Part of a small language model's weights.
Training: a variant of Muon for these matrices, 4590 steps.
Each number is 500 + 25 x the weight over its row's rms, rounded and kept within 0 to 999. Layers, rows and columns count from 0. Numbers have three digits each. The size before them is the row's rms in percent of the matrix's.

# layer 4 MLP down (transposed), 384x96, rms 0.318, rows 215-355, columns 48-95
122:516555499495504547528490517465517484492527475494491481468481542499499486497511533482451476464521516512535513549473503537536486465499490496498478
088:476536513501507524508506483501531456493532498515486518502501481510493531506476498451487533450449526523497500512485482485507467515504529533486528
102:484536512502504488465538522458496489523486542512507489530490501452479506496501527539474517493495478531478494506531502483551489520473511474533519
102:515519521532497534493473516475511495511508491544469499487540554491505460423492487500516524500550496496530516515495522489495457441542442506506516
113:497494528546479490517494519531495505514525512463533502499491454515562493462480503446516502503487521508492518452504472532488535509464518488457498
090:487522491510506480501514532517517490528520468523502510515507508531469500525469521469463473512472457470498520487496513483495510545561447542481501
097:522514500509489497520510459479479466497515442485521516463496513517497523498520542518461543473486485525468513437500466507515489477509545485497482
107:494492465503522534539479484548492541481535503540523491532461474486478509520534514474472469524518475492516543490474491459526531509511501524512515
076:540518512519497527514521498456510482483489460483497524482493498484503524451487484503525515548498505499486502457486487520479488516511537464537462
085:485523493465501459496523474489522511486550549503499463564486450491498557481519477490483519501483482517514498551489507492520486528489492471470494
088:501537491523463477502524456490465433489489473466515528517514529493496488515504493494503520533502477469502529451513496516535485532504510509513478
084:518513499537498520517463459495474500486468489489484518522438460491523518492505505544491519520494472478485552459498493524534522499539496477493454
087:550480545479501507513513548536487474480466522512462506474529484493486500554470540513488472474512498498532526501482526501454494522472483472499472
094:491523542528534521517476528513457509485544517523508494440551531474468490497553508513491509486489522464489467491504503513511477490530535541465483
085:502499497502501514494497557491506489492475486493486530489510513474492448467512537530520502556515527496489471489508480527496530506495554480525474
091:484492499488499511512465496517476472523511471498534552525508480508495515510467504500487509520510506475446514462467471541533462515523508496534508
084:498491497490528521483534514511484534519486553465522467476475484497524498533475512513512494499536516505492446495553513497503478527478459429534550
079:456500501494495508546500511486506535473506496485461487500455472496404499547531472473480475542504488498505525563502467521478505489514476482504505
084:500518499473494480520514514496537509462495519513458476518540524502422434522528503477494460505485519492515485510458516492543494520493507507471552
083:468491559493558538513515513459546505468498535511529444471513472504493473507492500527516515501469476500489467475473454491480516524549478481537480
098:467513481480500462504491442496450527509547488521479499463478534456490508528515510479495541477490530533487519482529497503481530508502540537487528
096:483504500540507510471446493466490509495484505448455532482464493515506457463502494510505486480518523492492471468478476491508557511565487482511466
093:488479508525481486512525476510477480530469493511558462505499533505504503486493512492501532519448511487467524418517484503498505485471530482532477
133:519519508514504497532496446515514556444496509481488485474512516492545476445503493481490508468505524496507470554494520483486485484479567484477513
122:514564536487461518566520507481492501539495500541497514458495486527500506492490478522485487547519482505507510542479529488452483457479465483499489
097:488487513514502473470514481503508547497494503519478487515546499508523532547477487521508527484511495479506490466487466470489527498457475510476504
099:481480502487516513502466531491522482503528470504528516513511528446527509503459504531502506504470489508478519508542538462476504518522473501497432
089:475510496506464536514496483545496457512453498482497523489523489504507508474485521542507516516484520526468533417478487543524476488478534500507462
081:488528493481540508517512498502489526517479481527463503510511487510502472530526460501525484422501493540528518554464491497498516472501505528512519
107:490459476477506487534534513480508484489453497509521504509476476492470495475482519536587487513537474493526532442511524530477504499448470485529504
117:530491462479477428507484445486531508514492512512529520532453494497554511491481554497553502478551477496508491520470510455524512476510495498526508
089:482512510483451539487500505504520460462540463508493514487508499494533502440492499498518499496506521524499525464482476533559463520463495495503467
101:480490515533496495489497504469457482535461535522534506565490549512555525476476484492487493516508465529477490476487525480500562503501480477514471
115:475477453512517457525514483500550514493487499476508533512518477486503514507507515491574486481490497493538530524464435507507525488516478475464466
093:527461519492528502501548489519473461548494519476453568491435499511480451524483524477547467492523501495530495560495518518515515508495495507488499
086:498492492525488529483518516448441516503485484493466492519489469498489488507507491492512479503452535554504500506522488457503531508517500495499506
112:507508533416516468499502523521494546488509511508518463488495501481509545493513493484491490511530481528450503533471483477525519523527504485518526
088:478478500471480506499497503521505505500467526491523514522490509472538486540459529500532463558530521538554501502462502497541518544482465508490511
116:502502530490450499526553511482495492475479525495531501517502496471521543494515512535489521521448488480526475435480470512480567513494490428530515
107:519546539537500480525488511429525465479512502483502510508467558469489492471526482499490523481521503489498499540481511489508499439493494470472507
089:506486548469522570494464505511512512493538473496505497505470516476491482503492508453464476476532495528507457513511507505528507463503504500454564
086:469527527512494548491509507530499521471527511484500476526469504463510460497451496535496505512485552524527510480502457517524479511488486492498472
094:483478525539525492497535496520490487485493506509495518491536525537433486531492501502459467482514492486497499506514538488476530486537538522504516
095:502526508525514541513545482531485489509458445468505523507465520474457493509552486533498476518519491521556509507525548467514472490489530487498477
095:506483482483501463532492499481547541488499558516448481492521538546503494498469492524498473527487478527538498493491502495514481452492502520434534
108:497480490501506527496498517498467524499514497508507512458486510452479502540497517500492536468474492483478518466497457479515504526490554529478471
100:491525468486510488517454502505449480499447522485521461500504491526513515540519524513526478542470492475505534496570499530448536487482508530545513
095:499487496506505523540513506474508491536476450477502529499467530505480452536480490492510488519530506512508543525477521539467504493495468496505486
074:524480532447479532524552470489525466513479471500499480490485530481509488431511488520508485506465530469472529453457503530508471512515513489490469
101:476522535503506466496463485455507481529480508511465538491515454504489519485491464548492510496509507455506533531490509497488473493499489554517525
123:553511532484492477509506512491516429508506486490475514412495541493473518527494489494512555494521496488486479529476484492499531492497491516480490
108:505511493543503581487486508491471490498515444473463501495498520483489499466515480504518506512486523513498506521517502508457497461498481522495482
133:568508451492449480477517485511475524512519468556492496480488519486518525507498518471487523471496514531514500497488573504495499530499493479461486
091:502514484510535502520499466470520535528532444517544487525506502489531491510473509492531509512466491508515500538514509431470500487475519536493516
102:493493497465496528491505513483533526468452483468501542486485474497516505522535463476506523492506499472506534471514499435485513539476522484500480
099:479534559509493546479489461506517501488533483523530474513513495519501521530503469467474533457509514470526545539502455505488552485500504506499479
100:508472504516466528442518510501499504527456528467510522490490508502498504491482487516536481475469488517492532491523501497503465475496528528484508
103:492527530489482488487522455501507475479463537539509489523511484528511490470507524506497514503509509549491488538482469467552492471492487505488548
079:495519478538518511509518510484491549542462514500491459495510488511501474515483482484468482492476488480536509567481501474471514472520482489526488
086:534471526491520467533484532515534520481532530506456477483503488518467494512482514521531456524489487506531500519554465517507494474457498485515492
105:482462500510532510515486474553534497503479488522452537508511464501501508471500463523499468507483481527515535443535466518502500507495520495507528
121:415482479504464475481485508509504491519528525518493459473524490484557498513497501479476498490496474491480477509480483527507527511527509522510494
102:550463491498541524486475530485490485542498538507487491480510504488509487501460502525507446489500516459504527485493495536509494507494489526513445
114:494511477496487473518542559529512478537522513466503533468466505544529492520512504473466516533493496476504488506496510470462465509483538517475458
079:470464482481509476470500525513523497498531496504483505497486437482499478528522508456489559522499474527481531530511527508447487476487497530527528
089:523483494496478562523485506501523461509446462474486504538513491487484508487504473517517489499492511490494519485513490550504505523493533486532488
099:515470518471530500540529502506494526553491535500493474499487513541521469517492551469488523464479489471492504479515508510510520515516455483499473
091:510495491488493496558482485512488495519536469461524495493492465498479530532544499491512501502477524494448520527511492537528491488483491506524441
105:484516510506443472522537543449473522507482525531497492548527469518502509490497497536514490484505489510474491502509498492537521507519530543526545
097:500486466523488416467512467486517516443478536527529499518493502519525523486511501486532536508530499477452471477518478515508510530487473513531505
109:536489481497484472497488524478475480498537507502488547495500508521507485465561528525491500517494509504501479473542545475496471529527485475511497
089:504503511540535478468516498510519471473451533494502448525530514516503445483479519476501528489472476530537529524505517508480512512497528461471538
090:515547491491524485495495478477508502483500479510519510505543488518476525476510484503502474475501462467538492526514503499540525517490519521479518
112:465466470537513481485471537511524475488521490516558493548479456506479537474494551491529471507484515483495542486500491488505464484500483539545491
085:495495531460523466509504489503487511487510466537525486466482518505490510564483491523494498484525528501519470516462506477540489538499454550513547
111:499501503516437458484529507502532483537467534484478468472495504517465548507514506542534509509485457507514513465509524500526493532479423516527494
076:520498516484492493531541518501529498507470531508553511523539509478496522485471486477499493486509500499443514474486480512537468547511499487485470
091:487492527507494465523511502527493575493474482508525449529481459476500489511460527485507502494495519507512476495474489495503471486474493532482526
093:485515510464489505482523534537467454469517487461520512482500518485498483517474477514526523514540495487526504510531506550501470512440572521460496
088:503506512499491489484523523463496476487513441501485504510473503468465470501495528508532458512522517481469501516505523461440531510513441492539516
120:481494499522486513473505489534510558527497530510519516525525468509514527536447457504534525504483478469458502531475470532450520490512510513498522
112:479515496521530517488517477470486513476507561560489491524495484527485502478546512488493477479506480531513517504529473468473480485525497509484508
088:472516479478518498524478509509510490522521465544517501472477502484479513504530515530474479465550540483513496544489519502501482491530457526484542
113:496499479508484499467474515502467486554504501542498499515459510513507480527480509492504472483532492472460516506565502455473518520485488488505485
107:491482537509515502465523478499467512515488529520500487492543526509513503492457569479505463494510497544501492511500483479483483507508478472466482
098:520485497559555490473491489534463516492444492472486543482532547510549494517524476482483512467541486476462494550525521488523504498507528482517489
087:490488496510487503519524462521457485512496505479498502498488515467530549518490518500485538500501494466475518483482478553519455536505525460520470
091:529497529436461533517508448506519518516498510505506481512530516494491546482488488527525476502496465531482516481475464487461509520462551481516504
105:510507502536517504490512452457466492485464474515513483534532506486496517490516484507463527494522488522505493499524511512533484551501505505519538
080:529512511509424504536490482510508486548459509457481501496524507477526487486467502501499498505460503514462542455514469512519498503509530445506463
098:479488514487518494537534473478497507504495530475528489545467485483473482517468517475514527450492489540520489476453479488479537549509548490544501
101:493511459501475494529459543460452531511565506480518486460496527497498527516510488553492465526487527505499486490531461484516519477510490519459519
104:496489535483526486524498484523555534464542507537524478518522469513458495529479490515533472476477505520462527500496449486514542497485553495506487
093:508506466472497465478510529491464483458476490507525469539541524454505476527486499503501529501465487526458546474535512477504547506500473494466529
114:503465544492509552531535455512518504462499509491502460488506471489497467527492464473480507481449526508490500511509509496511456467486442487519539
086:526529534503441525470506492550512480476526489464486539499488497466470459501495511554490471538500487539470468517464500506501462482513516469520509
108:530477482522520506461483518513534496539496454496498486481524508489538482491491495508508515465498491494494540507513482483461514453468519503471535
098:505511515553514468480515516493488482495488489458500496492517501482505434475483461514504487509550502534479526536501501511418489487522487475542541
087:472509497489480500524492473526486494518541540456469475519484526468493526480495541517536478510494471497481458463510446531526527477501498481541490
119:531539522496451501516535535468518498496470527518511520556510528507510526515463473503527530472535504471500508473483480457503504471513465539507493
104:542510498494486510486512542489454512495527462476488504473489559511491536498539492487465524535499473502554502520502487497536502482513473536475514
094:516509483504465500505546530523507515559473515513476460498549490511460493514520506454484529494531490528483502503499473471537498496538448510465485
125:496506492493551491495502543516495482506499541449544518494541536521523455510506469491522527500487515535491487517496535462509506528496491488531460
117:457489498502487516510510452515486541468485503475519498500453425500501537549507487516523532508455501511515540496493472503489529521500481505523525
094:507466504510494474462555507499485530483513504500512504486481506503476489484518532520513508498492474486479478451476502508480522513476491482568457
119:482464497517502495523466521482490500480496480472516487516488476489509489465521517529498518539541483517502502504502545488511516505482481497492514
103:516508476501500475508533469475516479471509538475523518460495466462501512472461506499498520508537521506485504499525473504471504547488535496525517
089:505473476488486528515490502532460488510469497444512500516503525470536484459510531528503537538465497529442501458506454498521481491492498479505485
075:456534539522514501532497478493467528482529468496516495537515465505455497536552509514521486502475490483509496536525457524459460524505475475506482
089:492512531490516462499484505493561521511510465531524554510492439447493519521510509518492529497527462495486521495505518517460530523456475513496475
103:547495474497480495467450526474493462497517504464512468521471496490513495475456518487527543506505497525515522512478522486489506464486516516423478
108:473536494497514553508512529477453522583488497505484503486488472514499541513520520475540466480523529506541502498515546486490469517500483499509475
095:489504525471484514467459478493512553519500472465485457463524498501501530541474470467493510477488507487498499539468531498504501503525476561494481
102:535519489508491534475529425493527499480435515526522496488517496502514494524525500543485486470509536475456530516533517499491470515471511496483513
125:514542511485524491454482492473510478503499471544457498518487544493494533461485494518488489530528517465530485479492515477530506496539521484464517
099:491524484498519478522529487509451511521456508536520519459464525522485520515494551520496489529504447481495519480506472482467497561457502487500496
106:531513493482482525510504501494514471491483512500489457463560538481527539437511475465484525451469511493492529534555485516481534498493442481481509
087:496523481524465502488483427504480510525491464464468500514484498486489483463537515481530564498487499541470517445489492508501459501525494478477508
081:530498491492472526506499512485533479500440493451492548513498510483500502438500500520512499511496496546459477461478470557529441505518526497495467
100:441507509485503469477505488473519492531494466509494533500469553471492521476520516466456537497564458510485536488482507511468450520521491512468496
088:506515490483477514520490501494477486501517514494502518518494524503504531462482476478489504525459546524478528430530455484480508520530529517488457
093:487511453464529501512467473517521418498528476474499542513501494493537500468522499516501506525496515500484524455513513509495495483494521493527518
088:507490454500528496493495471528497497490518502495537483543505445498524495516467505467526486494443454477508478521529503494499505513518501511512539
117:484513512504472452517503532508514475549526581506482511467495545512475477498477485498516485490527487513531442502507533482485492488473523505481517
089:466515520518532497506502499472511448505425481500510534498476504513474490535503479495505514508536506508472518507509553485496573519437499533528500
120:480493511474507519544505479495499530474507553488467487467487500491505474542497504502529506514500470548488517507476493485521522518498501510445492
106:457517481530485489488523494453528531519523505518510541532462523538526479534506471483505478469522517492484507520508507453491465440501491474504492
101:506518486512485551494472500532451519490586511512486494525520504482488501503524494521463489491466488504489502519546482520529474497502496494478469
091:512540500529498513505472543516505476492521506484472497442486525485540498517511494541440496511508517485467458493468489515563484471470517496506487
094:503520517480530538530518496508540481463489500494505501494474485490491461448452493490536456518512484507496463478502496534481489510469511499515468
094:464502464500512503485526528514478505486536500477517503459502497524470502520533504485431454468441496492510497476485472526543486477524481472549524
097:566518496499527474519477508496489493509512466494525518492450472524509520481504502513513535513507490522435489461504468481542480503535514454472461
118:481510515528493493480462457482487511488454518521527491490476451499566551476517520502494493495521520447448486519522503499511529496523598509476508
110:497512521466530490534518494443515504496490505513506496519520490523517506427508504504533480488529480524537477513485521509498515496533464479511524
108:493515473539533515503467470498529539520466543511504528490512425520503508501523498462514533498492464508515526492495516526502521455528490465511503
080:503512468527501503490487488560495497479475535488462503502495490508506492501504530472499470499514493528490482569552528511482488480506464473476522
135:503553501512519520470525539478460540515456520490494482513502470497478510554502488462459511503507486502448554538517495550510479495553499470512507
096:516507473497463455467521487524534536497544512446462502491502521528496488556503478481457535536506504518479503515434499465479504484526494463520520
097:548555543476521514476476509477520481479507537522509518470486528486481484456528449487485497495478521455505516507481482568497492461489529521500494
093:516495535488488478486538530510557504516485524546500506452539508503508468481481456501552504500499503504488490516463501544491484489497510517464524
111:463529484542487469479504458494480457500503507496502453510497513531550486535489529480449476459480486458490527495501487536500527490535543568525475
# layer 4 MLP up, 384x96, rms 0.253, rows 216-356, columns 48-95
094:496501472505534546481538503493480505533508478519531508494528446511523537500513454484518538550526531505475474520513515510514477536462532492508498
106:497543497495481488515525521500490470521515521513554508515479495504495529532493488509521511493484446485502478513481519473497488476484498487467518
108:482500435513516492477513445497488528512481480525517499521489490529509494547473517470469501500506523463490460504509503510516527538468509508482484
106:462502479477528478518483487479487491473475507503519503505504542489479534532519516568501478489496484482495477504517524426517472512509517517525504
090:485515469470519503470520501495542514471515509484509507479518517475532500505532466512499521518483519504463520480492510496485535555506502493536486
086:518464494533496541478468498503499487508473498560479478506510520498505501475483456509505488524513489455497519537513495539505508540544451505488496
096:530477488468486490478527500493505463494515506457484509470494540542574506507490481493504508483490533502479481499522494512508509538552516471486445
084:484520496496512550542484513519487474486504529490494522473537546526524494481495525527515508481496494492485542536542490501528492453462490475508527
092:505449491554484513511506504511498514519507513475497530506488485495493474468487459515472513554477510499457517478545473528501536465492517474548514
086:527485499467533494503507480515525514496554469529545461511511492526496499474498482472488483491509503496500472506492473505500545492506495530540482
092:461508496507514538509486470520509512485500504517513446476501443507497484504514498519483481497504499520559546476509523457509490506480503477464545
099:571507522507523497456468496527526461483518528527497551526491467468491531475514507534471482455472505484506477514493533513466478498493500485485507
109:547498482453459468514548517510516505488454484514497490503486498534512514502493503480481519483483489507512553532477458465479547517496546505490497
086:504507500492508448493524503473517491530467484501504471472507480522498495537523507474538499522515462486515494505505549511504491459449457466468493
088:513518523479502467512504510496448511517502531538523490488525501478464499512433533493469490527514500505521498484471487485483482524542549498527552
094:504516508494487511512512483475484480467521512519488494529497491476461491535463513450511489477520457520491455496470492530512509504518535518518516
091:466472503483482510515498510481524504510497522489471503457482467496487483514541464495471499575529486525501539520504500479511476505519511456479462
096:499526484476498502495473504517521482482501511472501520514504529498501470524573476490465505515501487491455580488454505495546518480492504522479534
079:480516508483478491515495504466449477527491489492483547519538552512479517533535495495508518513503522548500533506506503508523493508496511519536522
109:531470495519488496509503516503525528504491512518520517479518461514523522496491520473449501486507544499504536526468509523513503526480530489498513
090:508533512474504552486510498475490524515446541473511487534547521468513515505516474486501542517469423500498542483483531519495500510457480498537495
082:504516519478454508504494481471521510517551535463497499504459478491501510503523492528520471496531476484486538543486490479466549525519453527515509
146:434482491498476509531517479512506502508524474479503480486517496521489506545481487494470486505487492551513512500494481491478491499515523494489514
107:455476467513552522449508493493470520469492525472492516537487525480552455500516515479485500444487494515517497456496479492539520538478520481501517
102:555527563496441534500477507455502499516506448511510457469489516545470499478479487524522485489465472537543509459483513519474491497478483500525518
083:514511549523511515490513495550481527515483504481444473481491534541517523484488510489462573518496492490468470484474494483513494476475519515458478
087:480515526518510528470497514531486489498482506507520508515471499524471461484475530544479500520498504524513553496495505472479525481466571523489494
090:498527476501544488476489510471522505528456480473511503530521519539503512475498530512509508455452482508564512485455469529503539551482490542497479
104:508499480550522479450541533505472523475525529552505484555486528514435488497524493473481494511526477503503526458496480545492514462485481465482500
117:479515523540514546462503509516489497501478523497478520546510542493518514472489470458440502537493499477511486491477485528496520522485536462510502
088:474512510509485507511501516482521474460554487486489499489448509471462529494519510470508475482534555547508509527466500495503518481455493495509506
106:494499502505473489507505488500463515481549467508527533454523557550485485520500481505483516493529557464508489519517480498523516509531506508480500
102:488518498528457516495508516520479480520519520523536487508482507483473514455496512518450519480469530492487491474523521536489482489527544454542508
103:524479472494492510511540480528470431555547490479482524531492524475476530522503516490497521521495530480472444531496506556519500477496490500523511
088:465499458514520543516516486483487501477492483502491473521502488511521539513532491494493478488519486523492489537507535479556525482476483496503468
105:470460497522475470515514490487476535538517522543486497502543517506496507517497509517475485457480527515496501473556499503433483490460484504550494
091:475481501509481518497464500495499522496493476498482517467512487482504537503489526516453510500496504493548548527482498456494503555485515498498489
108:486494489478460497490531519487545473484478552489513501534509532436482531482499486489467536501485467497522445484470503480506539520530519525528512
108:489478457498478524498518463514496535514490515494507479498514500531497494534476528491487522498475512529559504442506509503529480560523483513495481
093:523472606486517553514485475504516475500524504538529495521462484494485448496499497491487509496495469517493484497508535500497494473495509472479543
084:512491474474487494487492514477512507539504517478515543509520498535496474533514465441489488498513466498498556525476449514476553519498493521472491
096:494483529522512486467471485520532524497498544524507483516494478465499504521502520512511499463516479522497509527487482496569502529545517498470477
115:495452479471498467493465467459518479488520483515485467474561477505497495507497522467517506483503475443499466497540491522468493517478482509486483
089:445472467531495521506537500520438539504509498467509526505497530499493506520482507530515463494511503482510487520526479490482558520518533483502443
108:498483546550490496513506491506534511503525511529546514495549458497489521528478477487501550496478539479457489484476531509505506532474521523509476
104:474485482535548538481478512491514500519523510521481516503533564489520461500491500491474493456543515489532468476465517459506474536503492439493506
099:501533511510471523498539511527489511489432518482524489527523457513521498522528524519479511464452515505492491518499510499502541481500492458509514
081:466499538534529510508551508491517526486498474493481535468482485484481513512500468523462432513524523461528480523437471509504503503513475486499507
102:491494509486469504525532438501495517500496540476507473504504509525529495467475513544540477459509516470544493497541528480508463514517537494466472
112:515525481469506512470523455511456498525476517491526475506525444476514506499546492465488511482464453495510534510498546476511510497559538523505459
102:498476496475506469524472516478502451541558518511488525508484487522517522522483494532468508469503493505520506479504500536503506555545535474502511
125:449475533481514485513475494507523534481522511574476493515536531525526496495505479507475499496449498489480482499502512461491491464483519489504472
098:488467541526457500522494489524473500457464536482466517537507515520460487515503499493474508443487501501524544514479520522489509519511479461530492
106:481472512507535480461487491501444504497521447553494534505494496484475504480539449489443508467498542508493491528483471487527497484519504495526510
095:518528524484479514522516470520558517504506533540530457511484470511503464542504489519504491514512521489525485506509512480498466493479447485499500
095:501502508506523485490476460528525545484501477499521459520507441490486494517552501509470541542553507503527488458489475514518527522484503501497466
111:521486502514498503500479530483478515514522497498484515495488482524485536496481478528496525498515459537510453490541528498456500485480512450515493
094:471517485545457481503472528477520506473446492513502476480511481502520490505519493500466503542510517576512504519524513498553514529527491522502458
092:536487534484501441501468519486508470522516515514451496515491470494483521486529487490511504509444440504469514502519491497516466504510505530475478
091:548457517507503482468515473474503529501477484500517474536499508502484522479479527460523469512535508478500479524485505469488494520510532526543478
124:526479530511539482515527496504526465529473466490535465496492516488460512579517538497535505560542537517535506455500533467495497477509452442462476
091:470547548522511486501491528480476500466493477489501502533485519522473507455526508471449482538536479523502458456497514527474492485512539502526538
109:475462520530484506487490479481494504505497465517513480503508496460476498501515526488499520494485521499463512476520512514511509517518435514533546
095:491485497518557480431532525464522493476517494513456496494489457474495510478546479527482560523491505526487506541551453509478523473489493488504506
089:487462436491478538504487543477534473467491491482499484539504518503521522502492482510484474496499462486540482517558552503506511490496517525523540
106:482510488488516485476515482508485433529521500495474463511514493500460503513532502471452489545513505471506501502503477491538509516530501488491470
086:489469496534476496495475570513532497551480504495482494486470556540543530504482506492476481515490477508490486530446536469495498487523466530462538
097:503436491475523498486539475503468557489487489452501514515492528491523487495487510504481485512512562494534502485516518438466458520508488521535442
096:509512519481496503496473491462480502501494508495516533497508504524494477469512491513478498507505458449513468553473509549506504481522501489477523
109:489503514521459524483538461536517556491553491514558502501506476525512512482476498491536464483492492470491455504575514490488482498481503523477521
100:481487520541471502496537481495511488514492490500490502499540514483489465556500517460475520506530487548474530516517545569509511505516524460500488
090:505537526502535491536489529483518469492489480465522519503542509513535492500480493481522473507512451480507470498466537480479514534510517521512482
112:445460441517530533554435464549508515509539483476513497491526522512543503549492486491519531509525506520502524502507481508486458521501456488511496
106:536480532484520512455491479506499445469471473507524519533499491487501523520487482518482540504492529509456505494491515512506511493552472521494495
115:531447489507496489522480515558469499512519506496525491503516519537512474487502523472487518489483528501463505509555470492487465488443498539579480
082:495483536539519483504507493503559470484510514506533532504548484475496492527478497507482493498529528491532476515514482480507499528538500486473463
088:510477518494443512534493529507496563520502490520518513532504516487512499513502500500487478519515460486497508519498481519517508494497489551494482
094:469476489499516483453505533483498507499458504514521469490467461507468508530523502509496490474514477532467463512541460486484503502487527486525509
092:502487501492535536535529500505476439475503452499464512461525515460492475556522486498459479518522557488498519493466532496488481484526489467528470
104:519482533510460523551475496462479501447503477464525468487469514490485495482506544493456477512501517483538518489494525443522486497510467487506492
103:483513507489460499485455493524535506528505486469504498469499501460467515490478501490487527511514460446507507515511540512527507488483520544549466
096:522514516514514528509491499465515510506499477523521482509529526519506518546476573490441507449493504501495465469438515528490480500508475504479503
096:505496535475515522490528450526557515484518481503544489465457529513503476525533491468489478517480511490470487525522531526502465505482535472487536
104:522474487497522451467489464474488503516463494532519549490498476465533532515524504501493490476480486518477492462478505462515503474464503516501479
105:491500513471519530481462509479511491515517523483505492537474543509510530460512505521501521519453489478514499455478504474474498515506495486485499
083:495510495474512523489508516477472471495491524520516496501432467545481449485496538514548470494501487468481446524506517494490507513513489521509502
084:508536532479478513499471478492503548484576474486494498508508529503506512473465514512484488488493532520497502518490491486481508491469492467491521
128:539525529509489518485505519461452490472499500505509488514507513539504483467496442499484523466472491490513489517507484518515516558472487515487481
091:521500478471526454521457473461432481500468511483533499477528499485526454514479503520517523473457504478520517510518464465532508494488505483453501
100:537462490521512493516472501513493500477460472450480515448526512507548502526535494524494498534502540496524494534518495499453478523502454477540489
102:441456451501496488482478436473520505509529500501488531495492521545527557504528502486507506468479503478496530546475506515503542512529477511495523
098:542528444487483457532516516500483512492491501458561509490519531487513505498502474492505507445531500533518471510498493457479509536470491528497524
089:536495448487536480467493493503480488467533488510547468533521536484522497506493544493485515484516501524486531505535517506491526479501490495484494
125:485468471540512448517475472486474479496470487540514526529528503513499540522522576475525474519499486491511503496483517499477482544504515491500466
100:516455536497507480527487514506534522474490491495504530443549527488513493531503494454538520484503532513469497503540534519523512509491477532507517
093:492475503497490515505514439526447533511515523545506498498513456521487526510504517492535475515484467503546432504524498497522483534530490513478487
110:543515509503528484494478497525482459489550480535509525510512440473485518509510489474461513531544507489451493495480494489404494445511526489527496
095:519494528526524481447555488502528515475488480483518526519493482534533520482515492516503491484527530528506480494516467486484515508504541515470465
122:507538513478477535500465451477509485529439539462513540487478491475476527502512492459500526464502490460505465513539496511507530493505510511510561
112:556503485515534476511490470442485485509548508498502531480511529471471508510543505502497489505488489484505462496496467514499514474520462523533490
103:491533475511458536476467484471495475541489487499484480439491529496456464517551497505480497520532490506520502532533513523471523511532528519473505
124:477454526517497458531484474472470520517468500528502477474488483494483494491495511462512534516485476482511511524521500504475454495506470508494467
132:471500494487535507490487517485508496524439504485541483514542517521521504555503509499445507502503463491542453503467480475515477530483563490506513
094:512528528482510513478487464531498492525504478502522479523517489504504525497519476524495452503486477530463524515525513467512532493521486482468548
123:524482490499460519475516529504470507528515474488519494476529514503501508465463504523508525504514477483519500506536525483502501491470504445487484
084:496495524511513514508480504499465475490487475493487504481514531539505455526542503501538523504478458484493521514454554528486469475516514498507496
086:502480447465527501538490494529491496521471485505516499514524485482501489523512530491510517522472487502517476481540488507451513429474475484512505
079:444486507490517466481532470505502508541496461527476455492549474495516514496499489426474513495500495522484523517485492484517543497506501482490478
095:519498459497523505458498521513507516531518490460510489444469529516523543487479496511465504504535463527510522517525454536494524472479499512521487
102:514517498507507467482533537485464470494505523525506516497466472511504475527484483477497509528488443467473534499447511452496551517515478440471508
096:511505539491485449468493471514488451476486509521464472525505514476468467517481502514475532489494456484486479471534486489496527500514502537494497
095:498487545514505508459506532459550492476473518481510479470506483513473448491461520511517499501492482497525518489477542497485502499502447507508461
094:537489517476519520545504477486471491482546545511493447471500515502480456531519494489511534504477497486521491471459487535488517564509508498539475
121:508486542463443515456493484495472473454511516547478457525492527509512502452550525467519546511509503535509462530463525458496532492490533477508490
095:486505482521498507524480499493469481509494512513522515480504592503475552477510566519490488560525436505491489480497494461488511529477490490492495
093:504485459513474488487475496527500515553518447519483490524484479507514506523515514562487493531521502470533496467512508458504471479501555511511482
090:484523484507516470522472481509485546539525523489496459512520491453511525536524523478523518510478512514488495469471523483522500482468458491456525
087:513497539507514511503526530492517478502473526527472513477516499532513497469491481486502494453486469465520479562505494526454492496527472518501512
092:501545501544496455521496523501492497521475512492557521477509510464493516487538502487554465501515466523482475521537461477517480508485478479513457
086:534480510496529469520506500496507550473468492495546510500483525526492475537489496468561497541506514504511485514493488436481506513458478511529486
088:504490545545510510478489510492494473497513520524483535479518550482434480463487482491496531520531486482494504513464509507540486537541486529487480
094:502489480502522553522493497462526481526516485493470503496497494523526503504502465538491513498477499448465472502522534543518551477511519504523447
113:474502451489525517537525479540469456506512472479511478515501520470484499515539494477476556516458532485491551543478514478529484497491491491518524
091:527474459477475491524514496507517539543538492458515478476482501514537568497507505479497509547492500540493502488481491480471457502495493566494509
131:515545492470470512505493503500514537489504490566498477432510514493456500537495493487497489494518494490519474542497531508513486508467493522476450
106:518507501523481506500528535585490471534485529467500456516507549518452479529485490478474462536496485497530485530451502519508492539523472459535494
109:522479484452510510557503523498483477478496542478517529501474471512495514555521522477485488492471500475502542507433496470505528499511509491512506
097:446524512504512484460519455503454525470502493504465529523506505484457503506493514484479514503504505537499477544498554480531499473504493490526500
091:470477492558472508506465473454510476519527499450508524530485521452484540542497474503512530522506489495520516476482508524509473531526474515446496
103:511519517542526500479526540516484489510540537486500501506484498507546481469498466514497501511474498487518454517513504470472444540470493484522486
085:465487510469484531477502493506493500471496500459490494534527553481494541447491489505462540532484520510565492532438501529506512472509528526516529
109:532501483461508463461537500505523530509517532451493526505472515520476494496509496511488526491467492470531549510479465476469546496463484486526511
124:453529502531500472479480499484492507487544530495510490541499483536517482453537456508490492511504497476503485475530482498498506483500513518477474
115:495532522514485520532496491488462493484500506487505444507560513499496484464503532481490509486524489512511547493532522489494484475475489471511512
097:516482497495524476494471480494532501544500511511475470471482451479551498485496516470459479519498470528494524503474473514459459532510501507510480
152:525537507494493490517565482517513537478507557490494461499488525498503518509483518490444506509479507506514502554465464473517489493531453476501513
097:493488528496521475512484466479450499490527482485537498493457506514460453462492526480535505481557498494516459473499532474517522482491566526510500
095:457473512494533469496514446457522531519493498544483469493513489527516534511476476472507543477440466471484502495518491484470477514489485523517506
110:441473463552543521507508501498486488452499445463503514515505479493495531516499487473484466507503535518540479507492444494504555506466479510513473
105:518486536547504499476508487493496536456488456487520470517476465509508480529475512472468467499523507541487530474506511461484519441479556481470510
092:535513468474500562519531459494485460527520505502511502496522493519463498531480518492465515507560495487481485515497482489471480452496509490507505